python train.py --d_model=128 --n_head=4 --head_dim=64 --activation="gelu" --qk_norm=false --bias="qkv" --init="normal" --optimizer="adamw" --lr=0.00163 --lr_head=0.00606 --steps=6392
Each number is 128 + 32 x the weight over its row's rms, rounded and kept within 0 to 255. Layers, rows and columns count from 0. Numbers have three digits each. The size before them is the row's rms in percent of the matrix's.

# layer 4 MLP down (transposed), 512x128, rms 0.086, rows 127-137, columns 0-127
104:102084113141140115137162041120160100116151084129140119150080167124099128136123114111109144086134135113098128170108147090162129092093110142141096137160154172152117095109115141085144144140107158103063099192165135161127104134136139120154114176191109136121199168072116071112169152129122178139134150115089157137125197199101145188125159072052095048107081112147134152089178135153108172125102
120:139173128190111096178102095137102131118104113188108176086101097128139165106123129127114154105106090134095116168112125076084170081126151167146188116141106167099082114140160139134114091163077144110103079093115105161108121139141137073224200079194164122176106112173192144094126130145128126108126116163149105158104110151140068080138103128154114116175121140169043143118129124135118123171179
099:130113126116077157092122105178105122149105129051189111152142141150135063105078129114114171130179124161187165153183069173110138110073140100146106120103151051133160142097119126140128136153139111157097078143106220091184116133146104136126155121102085098119148154130105087125125153136141136139141069123111130067133117065145095140182119113130138187158134175134175140159052081108105089137169
092:140127168126107138160120156140101094140147135144124137137143096151067173038117171123141128140146112110127090178158120117114137151113130167155139122069064155128111139157129120095111053148141125172171133119159069110119136132110127086175164084166098137231099127148126130119091099097130127067181127159097103120147135068109094037096175149158110099123167166099077128166177162147130096166177
100:159051141099099121192082086127161082179196206171081147185134107149139119114058120132069110148176147127103092140108149171162097084140109190135151127151134104154122096101150118133148153161130120121147113154132158140042149103105157124124112159133114119121170085159139195110120079091181134103093114126137110142134124122161073085151061091120114185166149126111166150100111132077138116118138
097:065178163103135121191138129192070091149134158110086100068176143129097145123154104162151071133124160108149130139077118154168100163165127036156138142099141136125077059138094065143123111091178144095126109104121114115135177150130108204099103141135205158121121148156203114099146161107099118170110189146164094125125112170117149106121145106110062080113144102132136120132142134122121155104139
094:090115135171112163160144110082079135101154096143154141101168122105093119175065125156065142104156181091093085098108188181093054097101129131151114140098117099103091097122136109149166145124131149143109177084082083149140145123125125145135132139125135187155139173168123133177115114104192154126105128055160165185134138175124113134107200135168132041115165147121149078136141109106175102109178
103:154118117151142177137163098126180115107102143165099120114119136121136136136077153129094135110124124113104146149138125111166127115153100121151137182089079169161158212166097097135098134149091137125165123098105091141101118141226144153140129149108213124120155140111022136091171118152070102078050097101169045134154113124110090134141080139152112122166113143119169159145093131156048148138118
102:127154117109101124134135162164031098112115163103103114161134131099098109084161199133133107134092173155092156129163136124135112107098134112097155128065113160146146173120169130099132158130150052162137156090133129113157118121152127212113068154150097089155129149111093122107151127130085131179173158101138150128139034089114079149147079186127119058157076199136142078123180117139142148095123
183:103141141205183135168165129106077095134130194105100170110095118102171128073127104105188147116089150109161149149122080141151120179133134150105146111178118095030107095100146121128175072090059140110129106094106131135175088115074154141158162113212142099134117139167141124115089154143150145144109140138073149175109075160162146128102161095159141145156149101083067133148120128184106130117154
063:119106108173142122177079121153138190060123117069067077117124188122107118144119070093117161159130120143139083089139167127085167169122133150187107153130128123089078068116126148113115154162092121170099128170166140164138154099157106092134132195143140064163136117093058087144162132146142151098096159078124160136148145121121162139162112157142122148186073127150145128128147053152148125054174
# layer 4 MLP up, 512x128, rms 0.114, rows 128-138, columns 0-127
108:089186131109129080133125110141160124133141100107123148133143133116139133137156138154161138139142060156144124133103142117131162120144104039131159172123141107133141093108155110205121095062167105130105127130136147147083157126102163103151187119091107096136146158121150139068130123125102135105187165167090106160083143096066184036127136151156208080054133137153074042123123113163155155121169
101:092107111172106153113144144134119130171137086171164141140136101129175070106161152094162217160124064166110107114118114096112126087171096118094143173147114143139109087111194064171074144118120134134160139150111144125119125129095112096151159142119148078150156151163175092064118167140192106139122089113104094090123123159125131093125168075154101148126114107211183046129047136116119143156140
078:174153112154070088151089122131147137101086192142159194170100076119083096175140114157093126124118060145160112145090170206164148113133066131123062098134164114154100133091083139157190081071120122088102125096148153133095125138102154147099141104145162125115101064079161153133141076105104143164192153169138141163100149151100150136111125126077161094117142106128077071119161116141104127099145
103:088079141123183110141131206188161094125067166128135164080186141123089160126113173109106126115155130089148181148158137090088147135123119081060110119122106114165139131150155089150134083123160120144078082143071149125152156119135093083108122104130121119128158096112136143171194100190157124114153084142144113095131070042091183132120129080146106097117207106120140123122094126143061101109152
100:145097140157098107055155193080155121137094139162149143116121136139108161128185139059093152091128140121066078147189087091145098125154094156078127106151147143112166171184144096128070109145138153117121086144143102123126161119104134167136109124166078104146131175140190070157108116152152090098073076087107113133140071073183088092086170103165114119135091097205128133113109094110137145120143
118:083149098139077132134091159095108122078076138106166152151105137148159145151145103117111167184183115125074104118043159123144122106105111110124107203182081129136067077099171092174107116115155106129159150139135144115056120172131096129136147146113081137146141145112171135148085175048166135162181140130127140095135097137164111154150125143145153096138128052172062111166132101136057113124094
096:129126159130098084141149085119165168146129161090182163101136135119120051123137137124123160168152061117126125140084199152134144122092105090069147106158152075104098141037143140150103143151164106122124152116108143142137131119064131120089111146127080135145134094094120165113105185141087060142182120161132150160162152153099136206112170146096164149095145096115052081083126112102154054094131
096:185106083095101119135091055081125085125108174129125110103188112098132178168132132118128088141139119163143152127151143144079090155108152027114099161143096150175144146110133088166123104034185128124135138111121148169088107120144022104091154120149164139179103128104129127092151127104184139149154143144114081105118108099119137170127119117071110112126134117113204127176127139072168135106098
150:109150107123153108193158112093134124134082173154119133150099173108125126104118196107172158115098102101161159126134105103130112152148114136107107131218058113104134127157101145101100122148088137133071090090157064191188120131122088107118089113180106146171084174086168100097104175097163150094146149133175139116143096081155178154130176166136113079123125086091084101135138123115078090057167
077:123131170161111097114120188118141118109113142142098147087111147091182058100143186135155182153089077115078119094142152134117161106180081134108127086171106156148094102146131154160137134130090125168110102100137073205085123141095114152152109148172159103142127120176134098114109146128156052162079058134130156139096119161134084108087125105122155143150117057124130045078053125111095149130084
101:118108158132146123117102102094131122121088130167092129104082145177175138074092105164194121152081113181175179115084114126143096110089112099138157145187090149130130145186123114125147122151110143141098145090147146206093127127088181161104120157129030129174177075168102125111141169105119055165167088113123111152106103104161165161084132152108105162109130118096072061112124141145129156094073